config.yaml
n_layer: 11
d_model: 192
n_head: 2
n_kv_head: 2
head_dim: 96
d_mlp: 768
vocab_size: 8192
activation: "tanh_gelu"
norm: "layernorm"
norm_place: "pre"
norm_eps: 1e-05
positions: "learned"
qk_norm: false
attn_scale: 0.102
bias: "all"
tie_embeddings: false
parallel_block: false
init: "normal"
init_std_qkv: 0.0307
init_std_o: 0.00655
init_std_up: 0.0307
init_std_down: 0.00328
optimizer: "adamw"
lr: 0.00169
beta1: 0.9
beta2: 0.98
weight_decay: 0.16
lr_head: 0.00587
grad_clip: 1.0
warmup_steps: 333
schedule: "wsd"
decay_fraction: 0.511
decay_shape: "linear"
final_lr_fraction: 0.0
batch_tokens: [32768, 65536, 98304]
seq_len: 512
doc_mask: true
train_tokens: 223600000
steps: 3668
dataset: "wikipedia_en"
Each number is 500 + 25 x the weight over its row's rms, rounded and kept within 0 to 999. Layers, rows and columns count from 0. Numbers have three digits each. The size before them is the row's rms in percent of the matrix's.

# down: layer 6 MLP down (transposed), 768x192, rms 0.0756, rows 532-711, columns 0-31
# up: layer 6 MLP up, 768x192, rms 0.0898, rows 533-712, columns 0-31
down532 115:501490483509488473467517494520471514447469467529516484488467507497496500486493488547468528476504
up533 099:493479479544518488487525558473499496468495489484554538517475469548519541500496515502540484506497
down533 100:527496524488469514488486487473529465479453511511509479526544494505468484524472515520476509519511
up534 103:530480495516504492518495571486485552483521468484553521508491501494502499520540515521493456487494
down534 115:481512553535480495477546489540486515465499528518476511499515510492457494488476507533477476509484
up535 095:510463502512538469499551493510517469490465497511500531521494503543527510517520469489492501468464
down535 087:484459470475502525520481489540516557527503548480481501439494485521477522487548488528483483529496
up536 117:527511489495537477482491565519479499480469488474554510500491545478520518492518514500508565533502
down536 120:502508501480486525515509527493495496512489475505494509498491562483499539516467479535479478486506
up537 096:475434512500510508539505502508510486480462506540525506503492456502508472448531568443506446498488
down537 100:539510531471490485493472551480500445534460467475498486539437538502499524539487542505528562491511
up538 101:477509517492508462510496454457471508456482481501478523486485520453508499559507507472502519541472
down538 093:469499480464471453511510511500486499524517509478488508496568478545454482491518486475509472482464
up539 096:513481515533533495470531498517520526501474442497541477537512537504513499445520490500517527527503
down539 085:484519547467497527520493504524513497464571543519427529538545485509505451466526477474446498464476
up540 118:441518537463533463492469459476486514511432534515510526478472507475524463523510486470511491543514
down540 137:570499483505491510490501484484498511517495474489456528513480500503472504517458524501495541479507
up541 110:489513517532534498473490543521501518532502523510494508505462485520479518490473512491536481482498
down541 114:508537464520451496479506515476494486502515456519524504476472519489521515482515490502484552481513
up542 100:443515507484474484461495492519532481484476489431507511508493511491497561457512504505484499509519
down542 095:499502461520558538511531470463496439459512511486478478532533530529485502514569499506501543491514
up543 103:475494482462523491482499502499542494467489507477488530517488516467479530502483508490516495505446
down543 100:505512529547525526454522507516504515506485564468506470467504496533553520455509473554476495498485
up544 116:468458456496531471458500544474497478492498492492522463479485499492544507544509506514516498525536
down544 122:462513558485497515490520488532521517481510484503532475509511482504539530551455458509472485453469
up545 117:491456518497508497491573535496501551503514521486517507488471502435502512508477475518480537517496
down545 115:548503468509469498493443466501491521481484493492506503500472521495494535482472508510494531464436
up546 112:538516491506497480509513539487447514522487463481464462468492505508546473514481536528532446547512
down546 130:503497493499515518463523537488499524502487501526448521510484502492436489511521512510443508498504
up547 110:447485482486505477508483489535524487521511490475513505477475519478473517506534472502522480525499
down547 102:497524512479509487492509493540494479483495461475519532499542493502495529510534526554508492472487
up548 099:475490560497523453482552514484460509495520450465498506496486527501513454501511479521542508491489
down548 074:487521494486499480503489467509498497495542497481516453516548469526458504472532504476483558482485
up549 097:534475484522529484506492510499485439470531496555475517509488495470546535520535514463513488517485
down549 104:465521547480514497528488508483519505507515486486507529533507524535481473484526520472479489521529
up550 097:476484458480482486469494514525471502503507472499510522447478448504505476507563500520493477490500
down550 092:475552480473548495493548517506517488493541499510481483474486552531491491514467480503517546504503
up551 102:472475505456468452485511458493531515473499527498477561499479494542468456495517526530480481496502
down551 100:530498477557488513500510520486503496527463515498514517512540541560486479503504474499473517471508
up552 092:474500501501511499438502492557494527469524504489507522460486549491485494522503507504509470532467
down552 062:517470500471500495481503497449466511506497529504464549455574509524471479507501504506494495497503
up553 107:468490497482515456491461503522465520495470506448521551473483501507542525514549500486525467489519
down553 109:546517487495520481508546500499480450521509498511479450507490497488490531521461464510497505490485
up554 109:519480518507524489468509512527498529528494512491512480446471499494529508489510497470484453503484
down554 129:479506544506473524495499495477451493515518529491496507490533482474510518474508503470533532491516
up555 107:494489483500474466472475484529503550470520491505492533494492510530518516478538529513495491502493
down555 102:485535546491504538491466519492480489474492509516503518521554512514500467517485464519537522515499
up556 082:548504494532481459515530476477491511535535499527489481489478515473509487496511488471492483487504
down556 074:451539513452547524528503488505481491503540512497518481503547500508493536482500508519515520483502
up557 110:483471549477497472509448532513512514528494507498531513488492495484474455502524530476520465460436
down557 110:525499440494488553485441487506489495494454456536508478513510469510497481493474494436493489504478
up558 092:455496500475504481488511503514466469528465476508504506507500479498434521522548468477501427505525
down558 094:506493493497519480486469465553488508501510538487502508518465497479499502510471522521500539496511
up559 090:469513530459531488469493502513481483513485545497530524520453536509465513490535499509532514520501
down559 102:466497498472531453491495499513530504491493504498518515481594529509514504495551466525497486507478
up560 110:464508509449497476515496522467478469475485476509513525504484491513522503535507480543548482490507
down560 127:500465503526550537501531484501564551527506510548505484505465519472494543466502526503454478499478
up561 116:499510481508484511462544569541503529529478471498507496488477545461492481491453522508512459463483
down561 112:528520507519517482479481508505483527490485530483525499517524505513553504455454494488520504493490
up562 155:498516497512521444455507510519466462521492478455493522520501504528508469472513490523533489511500
down562 134:477484504502501462497522551510482474519517492484505516520547495513512505488496510477506467512491
up563 109:508439534490526508505508499494471521506501536460463508505477475458503502532505490512514517478527
down563 123:543513532495566490511534502522491512521481538439507482518498508485526495523494471479503486508525
up564 090:470498521455513483525575497447487474474521485536483507495488502498512453530469526510483492514476
down564 084:518474494492477510493530476551494498487492495473478466513588534506465486467514521465521494511511
up565 084:470476498519510520484485506510491558495518512492506534514501508517509501484464538487467498450481
down565 069:480500509493513497499496513495494499510530459465458481502579500514494496493504493525507510524486
up566 100:491514514480475529482487499577532519509512513524450498471485471524490462509515513519493464506474
down566 095:530474477538532480505514532484469540536446462458500514502513498489483533483497518479471552527523
up567 088:458532511500508452469548494479522509499488528494510530516505478544550502513479469493488506521491
down567 061:511473462522534544493504514537463474530485506532459488494577449474516465468527498487510531479502
up568 118:534446529513526465519508522491501512518493488492513538502475567523484485502479504448500518541462
down568 122:484502472479512480529510501488529488509499516462474483469546498497558474504533488519507498475488
up569 103:525513506448487458540564484500533488461461483491502521473478544491505483464500469501472514467512
down569 085:502486536472466468490482468511464548556508470495523472491548497473462529526436489524522459480494
up570 088:489478534492495497527490509504492513495520536482486467464512516518538473490529502488496505514481
down570 077:527503517493555534538484490486516514489515496530486530496526446509526449510470519456537511500531
up571 109:512519539500476463495524517485520520502491486482551546469484508516530447464504516490554508471455
down571 125:503522559502487568478487526482498471450514514509496488468543463516532492523505474524485496494488
up572 103:452470478496533477466508493509461518507529500485470517479473510539543485486510492485594495525520
down572 101:530498536468508500462466509492492488508480515540537467513558482477508451455464540529486491467540
up573 097:511477526475497481515523481495513498465462497485481535479480494447507471494521537506465497453489
down573 086:542508500494528506494492492453456441448514463503514560511529499508480493504425494532511498495521
up574 104:464450527498514427488544516480492488491534504501508516487478497517532489484561503496531526523493
down574 110:499527485506496514534475493483481494472496457560466500515514503497482554472474490478467474540498
up575 090:513513478498519467487550497502442523525540546496532506472488510525468519506514500504521439482469
down575 097:526541458485486535469467486526551500459479497518524502483532535489514476497496508498484566548490
up576 093:519474523502482506469503504538487523551484469552568478504473460503490534487534467512511490453501
down576 082:495517549515506521468470501507490485464512456506498477519521507506489503516487526499475524471513
up577 076:497519568507528515446522503532511496493446470441497485490488519481490538502530478513491471537463
down577 077:510501442492497528496502495484502523513484558515473495534531510492491477522470512442509509489523
up578 099:496510481492486507455518547502527501485518525494489492519496544499518513495492505508510537523466
down578 096:515479508479507528472490487491516507493490501554433499498540472493477484528529556497511450490507
up579 123:503527515488502499508510500516487521486489473515523501496493502480520528513528549483517531520517
down579 115:534462492501505505476462533536488542518470512516510518497514527517463521488502439497511540471497
up580 103:489480528517474506472515503513509466480506511483542515493504478486512489448511523502502505489511
down580 094:497470488516524501520523524512523483532496462493539481507576508491506478539513477465432454494508
up581 111:487446528522497457476557494557499500509516531514495524480457461511495473473506498514539458532469
down581 119:543486505521485519488508470503467499468513549549489503502516522496472523473461514483518502534485
up582 102:474454502489464504476492546531505483532535518495554492535491475508512538501516511477462471506521
down582 088:480502521495489506524516519503453454506486493508500507483624507510529486467521517527476491515470
up583 128:507490483442549496498471505489518497479552508491554508449474541490514492484493502495492499503492
down583 121:468532501465447550542498508514487493514503502509517503463507532493507503511493507472485508475499
up584 119:446493548455469459514503503537484484497533494507522485523492532497470494472544511512522503498506
down584 136:467546533476507497449519500512477574492536526536531511495509485494506513483530466523515502517530
up585 093:514485498472514515496502491491545467501491520473493487491499459466509501511532515534458514459464
down585 100:481506533533533472453494507480425493516511531532458504463540563523489532485481483515518523539478
up586 110:503465489477465461518510569492507501479519504464587525501492532494522470495551486471532494494506
down586 117:507488502492475469526468462518489480523499487538506517513572459508537501448483528509483526465530
up587 105:489506472495518495502485493500443506487528482444458539472497522489533487500443523524505457500497
down587 094:526511491533489481525496506501509430515546490538515496515507503463474511466446499479463521528527
up588 097:512522475504524497488525511533469471482485475507530520495485450459500491470521527501487464528511
down588 085:491487472492436506488489452484503516498522493482467499459519543510499511503522466465476536520489
up589 091:482484599483522480466563476513517520483511468472504492507472527527559510468494531543468464533472
down589 093:494531499451528537497505477489527492455500480503486493520551514516513471501525517540524526476514
up590 098:469492522523499495496517527500468499511473476486537493512497511497486491532508483528478509486488
down590 098:484443470521541528521511551510524514493505513490491522490535538499467495492501493506492515509461
up591 108:460468510530496496520466544491496509504505530493526560494491504502540478509490527517517492512490
down591 108:490483485492470517510446496507428523483475513457525444497516514544479549507533490532520520550508
up592 102:503475463516502507469499512509461487478540482506508558515492506500553500505493554487509469469514
down592 100:480487526515524460510494517538534511484495482492518457473498483488523455506493470484499487504512
up593 111:490499475494513426503477516518481495522516527492514466524479487485529502529521457520510426529501
down593 122:526491516522507484481540491494504520489472496523482518515503479474492448479533537484537504523477
up594 097:487465523512521457509496478557470482455481522505505546517487490530512496510560510457499513512506
down594 111:531472523505509459493541518465515528485515489488554472511480499507489500514441448531518508473495
up595 108:517502500520532470467514484536503505493481474496473499464483480489484488507471472473496515554498
down595 083:476525497499534556506497509485507531493485551516528459501571494437489487516551524477522519518518
up596 114:475467564488509489469546519483469483530508510476491525511482501514483551484481538506476460456519
down596 119:494486484505528533509514516499518509463485510534546513453506487493493519518498477471511447494511
up597 087:478508477512473518450497508513467531503477500501536463475489485527489529524485518535518488504495
down597 085:516526490481484510544472513531532461498499478452509504508550521506547506509495507492492511472532
up598 101:492494508480491486455507515575495501463512526498493533528481490467478484485498543527520477454515
down598 087:538458457549481529488526442474482501495503484491490565462502501560545489499496503449488502545510
up599 102:512463524512454527489524483470476447561483497506505498506489495500471498520444519490512486485527
down599 108:533531515502518505497501502518493513447503524510533456497506514511497529536540490528512535507481
up600 095:482485505473527435501434542526495498537491494465480542489484519545504468483497496484487484472458
down600 094:508484479515460509535550487536477494501516547479507485504463501514493534522503486481527499464495
up601 106:497504540505435502511512523485491499519506469464478513480493482509445514488499518552540468494488
down601 102:480507520524502499475534509503474494512498541531504547484512464515513520516519487565511482483514
up602 091:490480510455485498471541519510538496505520487487564485486496461492498517496535479480504480537496
down602 085:482512454511524476519459481479506499488497497526459488486525532503507523507456537490470540513485
up603 080:476497517495487473491513494490496526490527496509499513472434482479487540513502522519477494588495
down603 097:456481556484470476487508493533534504490505489478509500473552518485509516522537511497496488531456
up604 119:509493503487523492481520495473460498492491495527544531525480548493452474513481537482530501517549
down604 125:502505500445480543504523487467487540519487452506515510494443497497485486560498489501484485500499
up605 084:464525526511495455523534478501494507493450539477502494531502509543498510448498519492460473535501
down605 071:515515519484490496503480536492518510515512463476483497494479468506474533508529508517476551491470
up606 114:511451525494510454504496547502540532523492523508515497489478542494514489496497494496531478518516
down606 126:520476453525501512463499511475517469493451473532493517510524545518496542505462489486522555489501
up607 111:480476456499545479498528522503446468492518511518507507495482502486499490510532487519505457467533
down607 116:486512482496467484492497472486504512490452546574499477499512482520533509495529476520517502488463
up608 113:417523484475513474442519485530513481484530478467497503496488514481498484548525517519539518499539
down608 120:554494515516484489546490472471473526477527532514505482450487472495521553519453464511519475504471
up609 098:470430519464471439483500522513515519460525519469489536509478515477513525495530498485477505491489
down609 097:492520471497532519465468494478513497523488499550462526533474515505495463503480535526471522483478
up610 109:485520484514449496474474516512508517503476485540516511476488508556475480524472485506529465533450
down610 118:503492544514513536496502500499557512503514465513448463489498454484527470465501524479487516509557
up611 093:457456523503480424495514535465529491523485510434505535479487506499473504486482521474494498543485
down611 098:530543505486538519450483480505480463475479503520495512518519483509509511522529521524549501467505
up612 101:502491520548534470445518509515474529507478471448534509523493485522510518497496502448498488486485
down612 089:466487466456467460496505528488492472475514495484513532501600499510509499476505475504508492531496
up613 146:493481517500513512490539533493476518506523481496497495454485533525532487512450520507512484519492
down613 179:463484473490497496516494484531504475503519561496494494522510468501492505481560527502504498511512
up614 104:473467513513528464504540509515489502501515527445520490459483519510483525468488500463513487524504
down614 105:543528440468528522480468484465506499522521471541461528503464509549488499518531530518495496516485
up615 094:500510500501504504525509493514495498491486539509546494475472510480487498472495517526486486500531
down615 114:476484508450510503480485487514486515453484543505503511462622500497492496475530499493511517527476
up616 102:528503492471477472453478483462548484502501493495498485464502537556525517501465502470579508508488
down616 101:488472516543546505486530488521494475464492523492485532511532488498482521494507474526508438497529
up617 091:519480511518520506510506456484475547513466522497520505514501468526474473498477495474522489470484
down617 094:506517546468506500485497524508485476507519484476501491494461513479547513472554489520469507536499
up618 111:525437502523525445510517508511517532475497516496484506517480487540496499495481504471502487493488
down618 106:534498485465536534518544547463532542512526460486459476512513488530506515512486509519489488513531
up619 088:539543558466488509494555537518503529521495477477552463525492500537493488499507513515516523536489
down619 088:476511468471503471524479464504498507473497536525459480478526527510489508514494484506509483508461
up620 106:437497457467515506466510503505477530480513479510495507462471516572497547488527488529538477496461
down620 113:502523499505482495525475475494511527470460534474540509503448508490500475480507516467497523511487
up621 097:518498523496541468485491455513506486465496524491494532492493499476506496512544513450509500527490
down621 096:515530492480495515486459526491516453523475478505473468539481464525504521500427507536510557522485
up622 081:440500495484488510525504494539512555453538475560492490482483568480493516485499417518513500528488
down622 073:515505502497453514469450553507477469532486465493483519474526469489511514504510509522484492499521
up623 117:488492533548498478482525526528486491457481496491541521479471488473505498520485490493511493497508
down623 140:514515473502545497494518519457498518493482504454499503483457501518515532512485523508469512549512
up624 071:516493502538488507528490478515462485531483500483525530501428473519518483495493504509491525482492
down624 078:477464498510482502520527524519483480489491506479498508491552441519495497485499498493505489465521
up625 080:471506507460512481465512487512526516456513504506522504506473514482480484490484538505531492518516
down625 090:468497512473514478470518494529493509457469512502523512491602531507516493513509487502520470505479
up626 089:490472479503475529525456506511500514478437503495500492492502507489556474505536488504511507506483
down626 076:508552508524484510473500491470518517515531471503513527524470490522470483522479508479534478506476
up627 110:517470537489531455470516461480453518504518529490489497419461488537500541506490524485564463539486
down627 120:526538432502493510526478486473509511499504533499447511476471498505554531429502469500494516522456
up628 092:493472508562499504499501482539483498478485512529479503456445474494510537480533485506505510491494
down628 066:503521518483486475513473501501500500482501492506503456500641532472478475504495489497525497503502
up629 106:513498498460542514488496547497536503542482511498548508513481491505488456486489506485490534535487
down629 115:449447484509473487508464480499523507498478473539500486497454531490527509504461510485509495481497
up630 093:506555528472459473517503521502490494551501506532502492475496524497482468492494505455518465496478
down630 090:511460473520475477511492516467512513466566471497510479471532466470532527467503499495527497432526
up631 112:531448525516531480524527556518481504510489460504506528460496509544483519489511474468528517497502
down631 116:514483500505503500511490498470494497517510491527530470490475503518484507497527496486479472469536
up632 104:533512545507484469509492504496480498511505528465492582512498498499526473504543510432542502536502
down632 110:495556503498508524463481474532475533464495470500494465541520465515489495486475476504514509516514
up633 111:507509508511486494500508470519519524531477520507427516516490493521492470508462509524507527539440
down633 084:485491490480474489559501536512515490531516477470473522492502528504506497492538476461501494537518
up634 090:506495515493469521500499439495500503516542497479507471471499477497480508516538495497514489529504
down634 081:463505512466535475450506521511521501515535515497489466498554506522508465494472539530451488474522
up635 101:480496522499502466468513501487497511516483514477480505477497543562533474491471532478594467498464
down635 111:506473500505482479498481521510548465471543487494533530464552504496470545456511501474407508450514
up636 102:471508516513473463482488528520488513524489480479527468527485474472501479492558489460530504489460
down636 096:510467510516501555518482499478531531442446483512487598486503508521528505465483485522509514504509
up637 100:533509523462515531445487500490515507532460486466541522455481528512522507516483492503488526554500
down637 105:529489517455500501465484465470517505532497530517448528497517523535467497473498498525496478527488
up638 097:504506528484489480492506475496495521507522518519484520465465525466505511491493516501487531528467
down638 101:500523468518517460510492525525502538495500468512497520517490511571509498533504526499489524518515
up639 106:530456528482503466488523560498521527497443505516485535493472492459463491489531558459533529515510
down639 101:489559507458492495482523513522475511502545486515524485496520552519526496527497456516538512504481
up640 123:480534478480522528490469499559512509459505543545524523478468523503516497485492472470531491532485
down640 125:506525546498495483486496489487552483501531501470475502478561524495515544483519468470526456483507
up641 076:519498515513496506530491520515507479476512475479493495452504467497531532503513470490505471504496
down641 064:512505529496496514500484514465510516520507517520495494463562504483421505489450531505497530511483
up642 109:465465552478526470484546532531457510523476516478491509501490487506537489454552532464546526474452
down642 112:450466501503515485513499515499502479495506497536451513499533510498489513469518507500524503495502
up643 083:451490489481510504496514488475523506463476457525480507505503493489482469443480503499532467502501
down643 068:507490492485447495496478496540499486503528527504517470506574447524520500515524530521534521500491
up644 089:491520533535512511464506518544499504527487572503512483492492502551530476501530481490493422500494
down644 081:430422465485479513524487489494495479465503498476469507478510510509511454481520524518534503480542
up645 107:520452517469499493530502462485508491478511517489496487447464513517521535482487486518477499507475
down645 099:508523503505512492536515522546537524546475486483464467468528501473500533549458509465493471505508
up646 089:480477518476491482530485472559527476491516502495463494498499513515529504479530489472468493536494
down646 094:511476544487546519531507515495506500491516502520492492475516489481504492532487479504506507494532
up647 110:483510510430492452507490516508500473495479526459518508511495481494535505519505481505532509483511
down647 108:522500509538486511486472529481537492521503504560481499492500491478522501469542510483519483476483
up648 119:502473542529550504457511502493482498515460459506531521517479496512496470515525468479522476496490
down648 122:473526468485472497494483501496506472472512509456516528490562542490480492455498453479481528520495
up649 113:480530512496523468422504503509438498483480532521479544455484527544480523508493496507552427492463
down649 107:495511510509476469460513502526440476449497509472485503454576520479516497496492478543519498492476
up650 102:489470505484525495445508512496511485498481517503523493528473522516464516475482521457496438514483
down650 102:437505489524511512501483450483527478527509498486505493482525491537495476530529523516508532518502
up651 102:491504532511500519513492454513493485472514502533480536449478490492510488531529479473552444539473
down651 081:526497512450459482493517497475496515487496516519534522466540552534458479475465472517469475474516
up652 082:486514522498537495545518482479500524501529463515465532444498473530513497486508495485468491523470
down652 076:530522482494489506531468515487529493526503496508533478514559510492479469504441526464509513464531
up653 104:507483476487479460481541522497478532489513527473489530490477485438492525520518505502513466518484
down653 089:499483471477479508485488507527517462541503514524466493522511484517521527503511498491454494504532
up654 105:497493491470526496491518464489495536491462493507512507493493466506528485537549474503517505482506
down654 109:487520489500515497484468511512461462489499470493521472517558539513480510470481526505461517506525
up655 096:540527515471479497513521476513481547479489464485475507505494503501448491530486517456496514531521
down655 084:482491506473449460495476537463473506530513520470518502464536476469510520543515512486519520477452
up656 099:436496507478524494508498530503536540504525482500492581492497441489496485481514513459516457476519
down656 098:538540524524524472511513491530473494516524490513475457511501483485529489530464522509532510482498
up657 086:480504520504507482495519479519487524518486496501508523498501525466529506503484515449526490471487
down657 070:471477474517484538525502459518531461516503512478490509485534498536434489485517493492502544516508
up658 098:494548484511509518488486509544445530518478504507526497522484465468489469516507514480505480457470
down658 097:464490526504490473467492517467547471492528493494483484453493551493510493486469506445461503504499
up659 090:470565516482520496510507536531500530526528466455503518496491466484475525535502518495540455466474
down659 097:534486499504516503530518466482501508500475525502491483466501479481477530434468515529506488476488
up660 101:464469541498525473500509481484519491485465537514549528460485510464469514510541527466522476517528
down660 085:524521551469497460456501515525493496504477451535458491505554521480524515516482482488477503473524
up661 112:453485527486456485515501546538516482499500475491556512519508484531520513511546522496518492470517
down661 123:489488518424523492478528518452494497449506513515497461506539529516581504477478500490515497457515
up662 106:514472514539493496492502536474543503523516506471513484500491465468492488508510487498485494528521
down662 116:496506496526469489525468474505527488479477460468531484491530504514518494483493467517508496480516
up663 108:510474507462470503509498512522530490487489516501490556489480498527506531474508528492508504504513
down663 105:502515493497474503482472530507487512519505531548472490519515510502456510462485526478522483532508
up664 108:553509478493513493520496480554489492549517517483514476472475487492489526513475524501517522484510
down664 112:511480502524503542511478548513489472500495459509467478507520508456479514533490547506440528545463
up665 116:491512526509485516490502487522489495495452505514543500475483486520492508471497510499499487539480
down665 111:523524511491528523474498488528492491487509516489471509466506476507480533518565454509491457494477
up666 084:486504514475511489489535508509512499487498505538528495508466497504498510477479566473523474529493
down666 091:476496525464527471483520484512499511464473510487515514501612538507510496528500514492513479517486
up667 122:528500513534518504491494491527496469497546504526519526531481503564497488487455504484527513494484
down667 134:532503513478502479485501511505487499520475500527512518555549493495474545485545509482501546456505
up668 097:512513489484471502514480511477522503476525459477493487525504497486532462495501514482464500513539
down668 103:515526458485578483460519463529493535485506542532471491500519535528480473490469516497522513510463
up669 111:457460516494495494493505505578503498492497465499462511473498502540537448471519503451549506521518
down669 091:476515513501444522546465520505502499554482497477488482493550561506506518546520473523524575513492
up670 088:497513468467479467475492466515479519508535451485491478483492567513532515504517507519474461512506
down670 095:479536533507507494506489494481534503454470491474505476478570499478490501474532520513475530471462
up671 114:474509481499494476483501495469498502498417503502478522485471537517474486501527495499452503480500
down671 093:496469494499492468514531483488499499478526514502495494516625493501492489530527486532508502508467
up672 100:505480548504507442478501473469515535528488521503520544497488507526502497519512490482484516535484
down672 106:467493479513487505533503496506553492465479476498527478477533476505525469543489466508556520505480
up673 104:520480502476512515471520540478490518497497461489470443499483525521520506510459487513490490548481
down673 113:477489485540524499509521504517518467517504560523532522528484472485471521485476499497520504512481
up674 103:493550482498527504490454515524496495508508544473531474474492491481554501440499505534516504500470
down674 101:504476512534500506555556506498522514499512512535487494465481489543497520489492497553477474490499
up675 096:459500516503477473499490500518472498524500482472547527505497527534512505452508525516530475483464
down675 082:483491477499530457476518562534488507516487505486505529497561524498490473481522522515522471503486
up676 106:472488457465486456516495513525496504481475478495490520503503523505496445469520503490521480476481
down676 106:511529510476507467481500519502479520478503461502485503502498483530530507468533520517501542525509
up677 097:504504474477516477446500488503509493507471488481498462443495561539546524462496495555503494506477
down677 083:471490518475522513453506486482516475521547527539518500490532479527481499477519539497519532493520
up678 113:516487489503518476486538516529507491514496491484506488473481500526475472482497518464509483500469
down678 105:460507481474532476506479493484510456511494492530529493495582509492505449480531476536495494501522
up679 106:492455509477461462486497484526458523463487445481468562512501507513493510512542532486509479519486
down679 099:516531505497515483521493482511466510450515464535487509534540460483512463522525474484511503532478
up680 093:533504474517520476529463539528486456480482499506491471484491559506494504494539505497483505538534
down680 078:485532499502502475505558505474482518498484440490501503522542493549498493565477518478504518510515
up681 108:452462512500509479515521516473509530503485535551497542495484493480501522478508482449485500509475
down681 103:482465522507496499472502512489520546469466476518534509493570495507490488507499501489521526476523
up682 112:517485544557492543475539483510530524479501509488551494502472466516526482506462481497522500487484
down682 120:502511470502461486518504501478501498465481558490469490527498485508476555485499495494476540474518
up683 084:446460536510508511509480479492499515492439510520500482486504506554497489506513456519511478477464
down683 068:530502451470503515514491475519514524530489473489548525504588470513558473500510522485468498469523
up684 093:481485477508535462513539473530451457506490476496453538464482506533521464526501516508551521495480
down684 103:478514512525503512516481511493547484474530545494488471538552500466502480463473521456469500512547
up685 108:501508520498477517510485534505516470473506529505553543519490521506457469511477495506519531497515
down685 113:510456494486507452495467539514542487526550499510510490465497448515491488500498481554499464495516
up686 104:509517504485527493491518460505486477514498516464520489514499505560529514440525524483517530520516
down686 096:487511488513577437471530529504479519514502485502493491504514490544477461502484545556518481493512
up687 097:479493491518465475511452474487502472505519521507524481505471505517514514510494501499479501461545
down687 085:493522517507505567497571453485505477523515467530505520473492507505508474530459448544496538503478
up688 113:478501474495497456498524514496458531472499484511486538533479538474539505514553471477491489471525
down688 109:481475470502544481521528496495483498494508495498512487472493522532486512475492493478486500514496
up689 097:525510463527459498504468457493502514483555491482503497523499501507547516493494492527523549470514
down689 102:490475496485489460487521492480476478499532493489475486469463480516495531460489515536471506502489
up690 109:483535495507505513476478515501532474475514521457550501491494479499538488460550503464470501489452
down690 108:469515478540491498505501466506469483464484523511523521500562477476489510437501550505471534475482
up691 109:481495510460528446460502491502482521494538538522465522452477519489560468494552522502514486542529
down691 133:432509547499503511515518501517512422499512507508547501524550488512513525474553483503508524477505
up692 089:503525495497496498499485512483526483558474535514555552490483521503503501501479485520524504502476
down692 086:490491513501521493506496529503485488496505475497481471544569505533519502489480518491501509507544
up693 104:521527551474465480419516500507540509459526470477493497440484489468486520517517509525489540481480
down693 103:506514465530504509508494513482521516520496544516524493488516515513486507482480482462481520516470
up694 101:474503533527550486494522502518500500511499475513496501467490541557499450529515426471528462506481
down694 098:524508529497441530492527475492506543537518482504510499501465502477528522507515548535481504527451
up695 100:457513489465460483461510523527497475474499475498522513480500525542505490473515525503559445485487
down695 099:449516493500497488538470511521505532499557513477531509475517541490527497497534460502519524512514
up696 086:523495530521517459498473501541511464528482574497526514507466479492516506518501452473462448509494
down696 072:478539494530533509508525486543480512474468486534470526576522501475516534516479475559522519490488
up697 103:472526549535537545459518491496492462491503532489519538488469480529511505520502475516545481522522
down697 111:516504471480531508487462495470500540539511472547504520471529501490470488528494506503495462492515
up698 097:507530555487471476479504468518481516547485512431515492471495543497463504486486505559519478500462
down698 098:482574476503496501419499466477460489504479501490512536531557511518464498514503527508520502530543
up699 107:515532508499508504505506509508491495518513495466555486502488446530485462510486506474512489534495
down699 109:536513525458508494480513472487516520538481472514462491476521509468473509518488487560484491557488
up700 085:508445524487497475499512511538506488532515522505469486464495523535496508531498501494506470465465
down700 082:484526536516511530507498481424506456504462528497518454466544483513513504496511472503499515542546
up701 085:463509537502420476515530538513514540524517486506515463456498464524474515466525540527499500474492
down701 086:529544517484542512508518492476493491490505512545455513535543500508541512491515447516461489503510
up702 106:512512491477485488444486517521495461528504495456496499516488496513541487540482500522493486490468
down702 101:513485497477518498498492558516473466518486469458475509516591494522495502495493509526496481523493
up703 098:525452571489511503472482489504497562493461498503503481472473480494544449516490524463551495539468
down703 093:478525473498498518444529505493513471504523481544510501528533508479537510502492507493458504496508
up704 086:510534534454509526502508495504486487465476458488554491503484472473506495527481518524499509520526
down704 093:481455485503553436480504489506508471518539534480509526511501517495492495491571501447514481483484
up705 106:534485507496477479499548509533518534515501536441501526506472482520519457469510500485553509508508
down705 142:502538506511477506458531510496495510521524513438526483492475529531510516527501534509470525510486
up706 116:499527516484531495488499539503523489542540465465534474520471511511574516496521489553493500478490
down706 121:487504488441494473523557549495502487517485473442474479489515497475485493509503547429520478485520
up707 105:493452528528558505488549465520507495515468508465507484477479524535473465467493515475532500521499
down707 106:434476451487492478536496500505511519525532508485536456456498505522485507521514540467488522542481
up708 113:505495510484491487492508547519484508473512522443522523496493505482529513507494536506515545507529
down708 121:494520502466516487485494516504557521512490499507512496489476509491444507489498491548459539475501
up709 102:492448504531520498507498502511519470554477533519518502417473508504500538482540537501516489502504
down709 106:481541492497472498458443489440494516495510483484496504530528461466506508528477492491513545468515
up710 107:448485557448475451472518500538459499481496485510511522496496519539532492472561507483474477497532
down710 122:520463492500494507503522477460473505506524485522520495455494506506527490436489488492462486513525
up711 097:469518515466481508537493534493495506503538459487521471486485479512492496509507479559483488485488
down711 111:516471518468529492509496474480484512495551493517510549531597484502500506471502548493458515475513
up712 091:538509513461502490478502500509543486489506498514534499467491470532483516514514545478512516466527